Each number is 128 + 32 x the weight over its row's rms, rounded and kept within 0 to 255. Layers, rows and columns count from 0. Numbers have three digits each. The size before them is the row's rms in percent of the matrix's.

# down: layer 4 MLP down (transposed), 640x160, rms 0.173, rows 45-64, columns 0-159
# up: layer 4 MLP up, 640x160, rms 0.179, rows 46-65, columns 0-159
down45 115:133089142145184147157133173115092135067131111123131192150168127141138103154155101123166137127131108079094102148118196137100171128136108117141130127199120138097071113171141130146159155113083151103107097142137131206149134121121192113109108142134053166151145138162010060130115111157133171160158119121122088152116149127110104088083095138094092068140109101111146084081124166130099151157107127116124160171101138097164098106180133100080085143122119131063134160092226124105113175087156115
up46 095:139203132052135152112093101122168104132110121129136125187132137125075138144107119113113183145076037103103082082157138156142117080159153142131042151124132096070082115119129138146130091133141159132135103090156137181170139208135133100167163131128088111171162129100113122109117133143081145164156137129096084144157124138187091162141204156196117141151107122171174102141143072130147100120136140132116137044131088151069148158204138144093125090083121080149089152097129163096142122123150108
down46 101:075076148124151079114133138135110153079097098115125139096162135098119205057155082115157169100164132153225148187112134098178117112055162107093136120112126119133113135135082106108179100174130118143123117164119132121060183080146096107079165115117216137148114188097138182110119102086115119152145142121129166123134137138095158107112101137103125093096151141081081110138124162127130147140135109126097080192150155160123115082109077164197162126189130128146170150133111184110108199148113140
up47 092:108115096092129155100072160108080148156136197088143150115173183096105141115124083186087127125136095077170173109119170113181162137104217183113140147142115116113095156126069105152139137103111109164125166147057068169131103108141105099042121108110076122131086123157153135167104127179198128124121109106088121167157124160141136100125117114126095187159129119132137118071093204101081170162145115125136142109140098143149197148155160125053157078128162129139148159181141146144137110123143107
down47 092:105068116119137120158145122144132122131125158113088121127123106173132138068148145128133097133143080160087147072154097128087157081112126132177130106110113103098103128154117148127119133098169169130146093106143131144214138188126177133163090195151224096136148113133109069101126144091126169160121085121111111120085125135123106150133153154106136129130118130124040063098088046169164078111154136091142122155160145091131113147118133179073194161107099100133199146160151144098168144146019100
up48 131:135146127149158109144167108083114182093118121127102107181104146061108156148145196113156063170101097096125131118137114168075120176091175136082153156080116154139100161145096158111155138182138081132179188074121110153140087139104113114149112202153143097151080187127128104227064116117103128111135091092132136147126167119153136115122122208085078126105114152105165165187148125098064176100115157155079152160126175154135127115133104108126147145124117152097121098165100063115125119078150099
down48 123:168120167097087119104117098068094168144157109099098145098129140115157123137111128143171014159197060103106143101119097171114125085107117194095150132091136128141091091146086156124127151170170135152196119077151151138122100088155161098108113136192161092139062132159131116143085120123132101138096104083111031150146155128121144113162105176102109153149113139184130137130147124137145161122103184140090118161130151144165157144140070109128146137148074116131191133135122099098214117080188134
up49 094:169127089131136141058150121136090094077099110141093139117136152163107120086157099124079160135159052190028127152170157095121090163135101109105165122097136120174122138134173128128086182123144173175138107184175103105105136157110112117158094129085124157169137062146130137138105127130122079090163123141177116082116178133140106058143120162106067129101164182059118138142122163134155083156142156148147181152121098153110201165190107126096161148144153180132162099117096151134126113080154089
down49 094:189123126119189092180135141146114181136060078101142104138139133154133165140134158112143130081083161136148107113153113041147132118166172127186149086142031110133147093135160110077121082123096125062143158105102126113116160109145141105151118109141166185159109101106125105105150118164058124116122150186104121138159118143116124133073146139058235133148077080103149125153162172082161158122084165081156117112106221114141097114121135114172104149143152144110127115135093135150100115147097155
up50 088:154056130159155166153087075085127078099104093159076116194084121092119147154119143178115126139084139156102098114132110092148139092107148124138088160136155141090128109176135123122146124160073115084144088128113170144135136154105133122168135060119165140111093124095104141179092168129128157083079148132203171118149105155135123171177132106098078082135068141100160117100161121106174147121161232079117229144127099100153134083114121118091203144169138132179119136112134177119125153133102134
down50 092:141191100113163119120115131098142112137132149164173089101115145111095094153110167148123140119071180116100177188173169180137183158130140112143110136173151159117138075119165158126089174050182197100109090128131082138109087096188162113153099117159117104093154058199104164132160064141129104134155152118091067121127122161121078142114140136156141118192160131178136124137113181070146117126105163098082101167110096118059143190119066110136153128134136151152176141113107152111100119095164141
up51 107:145110087114162123122109126077126148120118153126152090179158160106137123101101109111099107120178140107159108068098193100121091148139106133159172093094132138095177130103131140122178127135072116113060087128151139173118122158123115114138116138128146141155117135108211160157124136186099204161120087099071184131137115112144124084141134088069190107098116143104077122180090126109142185047184110081121092085155130086112109097170135082145155144113151157204085123131074113181199152118110089
down51 096:172182103096113115115117135127111143144194128096097148148161149188108188099094067083131135105128114131108138135127124179093117121115160155122146128134099094172122123110136131120132085161079128160102113169141094169111124095115090165142132093167183101117157154135176087144153136076092128133095128095139134120126112204122075180088106171222123101170160104156109148117118080130030094112123123185063122179162176091139116133080142154098026141110139110073136156123164118125094152091100126
up52 098:174139098105129187157112136113129141068192162134133084169157124121122197131245075119104064125142123139127086126125154163159145083199164116101162148146081124154142129141151123098207101158163162173161107178137136155105124182165146140118092148114094102133126113174140137112154114178173128177092139138114103117118161105104072153132124122161101130134138137104148162160088122166122141111147148125113183138137046071186171106134153130146116121167117048123062117112142114108148073129087109
down52 094:145152132119062126138125049150134159162131101171113151062111153139118094139165132117144158155067135066206152118110141214153136117164164183147101099136148171124107087162125100122140120110112172142156101163088101110163126179112132151175127161103127137179119183155169071166121123176102091137133169056144153177148163116143155159101152130176163123147097097142122211147161159117130151097178103112143131134120129167173141136095197067144121112148145095102177067090175146162132152157142124
up53 103:142128167090152076166152137147117106119058107148130118104115100081128161104151098125105121135150089098155102166174092118147088099107173153085128102160139143201123136118114105156128118134138153129134095147146199176190085115197134115081197172129118126131130149171144134191108087101132099118065114204132149125104100100133103156185053113156087162131161063163114053194110173161134123132138109145129093096133112156118125131098176233095133096127096116108138110147106068147128133122130132
down53 098:077113146110125126151141131124138111105075139124174185038114152196135142167127154122123138131112174111105122121109153172170099146119122168077171152146167124130103127120043181158118129102142155113156156160102159060143126160140048164145128109136181128114164107079127194114113082147160095072159165127089120197123177137081115091179150123168191200151173113117110124099179129103189129084134127119129135146181144102139091120144156178123135082172118097174140120109138104114148146134171171
up54 090:088114129118136180182109169094131118135108130185195112144138096116121110142133120137130128138105119125167091135178142115104095137094131097176129113145084114141098121096171163100113146114122014100116129184027089044075106100168121167154127177075097113086114140147156120138122145139111151114119077136160148127118125098151065108101179118178115132143157132184104146129092130126107086176145118106159148135081116173155041080117115176148203116097147131098148076140135189134150151126167148
down54 093:145100116129157105152087166189093157134096145157105108102081156114147123103171165129131153075122197210156157090126106159166164061114186168103126158195142169155146171160080124162084127105112085154109130159098146176161121185139065140151113149099178080109052115101117097095098178110118083097173148107095093150101094134121110127126129132162145092104105165148125136189139075149134204094173146105096137147156109137126092142131159156109146127059175151139141136117090110156134174115090104
up55 096:142075090200062058162119141154095099137095108095098149182149102125058101119136122175119085075187169120095143141148117167125176056142182126136100130101139131133134175122075109106124167164151128126158117149147128111116141178040156097134127106107158101153136149172082099177109136050125148101161156150143133135112095160058114098184150124155126158143124109138165126129104042128127146085141157169121144157133158125124090169135103160155160128058097070117128101104104117153162179109120158
down55 099:152181159139140158052151120130121142124166120116163166154074113151144128083149066111126141167121192140159090191130123162116162211088090091134124178089135139094125130100154122137071131118131089116144152123064167128050142102129110174082125118159119154095244121144042144114158110162151185157157114102097151136126162108147113094156121112117096102130104146116100085204193122104121136100153130099118113139125121102126152074127086136055094153154115181172105140132117130146130123144097148
up56 102:143157093103149114160087113122142086104104166155106100118108152078145089147110104182073102118116097153105164141105139154127128104194167095088105198145139073110125177153097220074120083127132096175146136129140145121124158163124134139142151153170115150185167090123183094125107116097109131179093174105168108147092176131092149149097138143072195092153117147158146123165089139124082182044183067132137151115172115116113085141112107203152166085128165082124142117089128117150134096132083104
down56 094:118086134171092122149156082134159195133163134117100145086144079126134102122038150146074187130122112091143168136192119137121117180126138108101222162128078125144150092116067166129145117088094081159142145152107172125142119108128161094182095100169186104098136109151121068103141131071102141170115169087164143118121164103162143112086097105114117046123161170154089119110086160076126102102166103138123140077074136112082116099099092177075092118137113123126143109098141102107088113116069116
up57 094:167124173115112132164085151184193136167071128100149120129120096086157131124135131133080130114176131086163190068106193120117138125139146172158157167083097178125098096074150125056146132117086147114158115155188106076080098129194158122120160071136086122142114106070128126160142110136138162138139138175131082147159107149109121119132085105123127074084153139146131141157057132192111128129173148186194072092136131082098141086116122137082140153141175115132146152178126093174090146105146182
down57 087:159161091144118168124133102082194107129124110045167146209130142105157140129151164183143193116122138191118126081073166120144130181158096202110117137116130190077098121065149123122062121103122121101111112122156082124118065134156100121162078101100138079117075122084144125094147079142066098097165133121129103197155128103148145133098117137093109113139133068128140156177159118110129167118193141092146102120181098065121124122088105131077105120135144115090177122163105124129100131072105131
up58 101:148115096113111181109110141097094142112136112088169127104095097073181128131193081106117101121091078095086138117182063079136172202143134067162084165099162167080134108164134144101135101142061099144110124072091186126127128152144162096138127123085212131118149173139147174101118130144091160163149141129115121091142119165106116115097131099116086108134082105141125097117069088163110068120128154147180127167093100163149076118174131138121116181132165149163137179190078122156131125160085171
down58 094:151154122138159187154094136233132097118143129183170089105095145153133064119101146125168146150141178145100153098143179156132129130115095125102122101153106103170140124138143106119129153085202208184087180181143137117132141110072153104144105070115105141144153109164118103086132110129158131105120186125133130131173156158119153192178090112110110185068119090107158115156138134153132098146127145105087122091173128132070169148125115092084135079089116139172177077091168134142123067150076067
up59 105:145162111097082130137144112146102201173144124145106203162123179180067130152128125077169131181192101089179079125167121081135152185114058152147114107166133151168122131108099124140185076117165155116168076175144175157155102129108114116062119138102088156137135094102161156138129103112177140123099142126115077158072168126215129166147168049081115094117119158108123129107105134152097143140114145142110127126097116116106144148120115089109160093122135111116154205092132061103151139083137100
down59 095:163125157111155150055159148147136085095146144085145071112088072090083093137114133175125174107110149129144169143114134137122156166176102160123141173126141147138109107116097152107110107115182119080107092089088167158160176147133124196058085104184164113095185131139159151085108111165071159128093134139185122081069139152140148078118145117129147097101081104147128097140134160119180114146105137129136138113118136045123190070154178101135186073170114168114175123175135163140131067150155159
up60 096:135148138124098105129128119109141157094073138150102130114160098090200153141156114117142161169144075108127110075143171086097187111075152176128155122187127154115138173125081183067142186171146126166151091123124092187134137166105206177122162118159101088148091144191069107122126177141153109092129128116098098076103160085110112103097113125196123081092096102110128105164153113136080122195103148111138121158138085068139120085117162089130196164172122101162149152109134173106091116103093139
down60 094:117162142174064099099170131087160068099132106153189220120129099094100136115171100107087109108110149141132138106177114145063097138107120136156104131083132099129142117099157122108100127210163116103129140143139135081144123096105125152118102118158116170117148108167131154173140090118098115068216106162123163121120161131115137119130102039072155103147096093172047145171135113121109174157109136228134123154094118127143188178119093154128067159112178152160116128136175092138131113147153130
up61 101:176173105107130134147099076183098131161120123148083108124190082125122153145176182126102165095131158050139083113111169105096204094142141158122065118126096132126155138100125140140131132101147081124108173123102114209116135138129156112144132080106142089196155138133177106147134167128110145092077134088108172079145098161163138120129164167166122120073086125155144094149197127145131070154133124206094126142112071163194129073166104089093056102147110124172164118122156108141136145134172146
down61 103:075171130078178133164149129054103114154188109171163124124090088109156107129121166086095098190132200125142121120095134143101163124118126158119075106156114147119151098187160125150131175143095100115131142154174152097104145170058095157145141100060134164195159127109130205114145142192142161120134089162123195081126176144111159170122129115110127121134137107138128141183127117071167133165133088118148020134108132104101135088206135107113121126126145160195142128116113142088140135107111161
up62 098:099084089090083109108097123138153150145139161137143163136069181145125113114121133140136083132176114132160167125115121089099096065117120090141139151097099172129135112106135138107115096207161139121082072149086140163124148106045131099112113107164191134210086121083116101141122074129109095167146240189122197153141134179166127153144124144121117122113143144116139097118188098153090088113168109177099166091087181089130097070143103131178118181145168113126139112112130169164112148147116098
down62 089:159108194109118113084093121140125098190099160126177131107064138087152136105097137076157074144134169112120131153140151104057093135089151135122175187085157118145143078071095144101150127159150157125062110134191107121144076091106164179150139085066215098167138125099128159098108129163167097091146182146138159098170129119113190131150122100128073129109154113120185133112135079182148175152103113108094147058101116080125125088086180094137101145118141111107121095094071128123139114127110128
up63 100:055137158135099148120158132124166039143094158135084160102129098065049202133172150112120113124121061134104125099149132124166142143173106163160124113119172120125136129131113179133160154140095159151148179104102157130144093189119188147119121120131144133115101123124169078125151078095137143155182142171087076071142134089084107107161125105141164143176132182133147173138100144086159156099070111122138214098139132070087197157109140076170119143103152096098166075162128096147115133145121105
down63 102:076160177149160132136144175132070153111168118151172068120043148070107125121126121150087185121150154133076109119140075078186116153132139116107123091122153129139127169130128168152079132076124100147099123158142135133103115111075092138159030149103184103151142092109154123172082144193116172105092121151129157156072123125077128114125098140107142091133131169066101127109065186153084119137177116131070107125180131139083140107091166111145182108148166112145182125172077120126125157170156121
up64 100:146157120094104083130139110117118201154169127156061137104047118128120139142062116101145123157081134101127128128131126146133129187113118151126117122212142145102121111147124172152148166130209105115097110094084041116105117127120125255075135158059139128174122122121136090163084144090100167158117101094152113171110086154145117158138111112099141170154132116121122154103131205190099176123170147124107155159140103073169188109136124099104163153107130114166139106082169114105108127151106149
down64 085:086152125149137152097173151146110059120138098103178174151124162110091093136116169125114115162095160120105106133147134093169101153170079201064120149062090116100139140144105092100088111094118122183163087130132160112143189215141114166163136153119161099092143143151110161118158087190135095080061098152096159124131146067115158105154177139079133082126070147112087163204104092096175192090142129126156114152149141091092134110103131109113085133190125162117155104173113137136141111088146133
up65 096:111124145137127101164074141114130118109130140204085103157133148085171172092090170107187118176124109156151145122108168183130152097123178072120126114152105124149119120126112131127109100060125180095104165137215199097119084162138161164120132127111094150166098140123075152039187116116113122125142147115081121158126185137104103034066123146132136141119153170103102093082115106144074127127136145156127150132167128157085132137129105185172183156136173147110079150116148109082162196105131159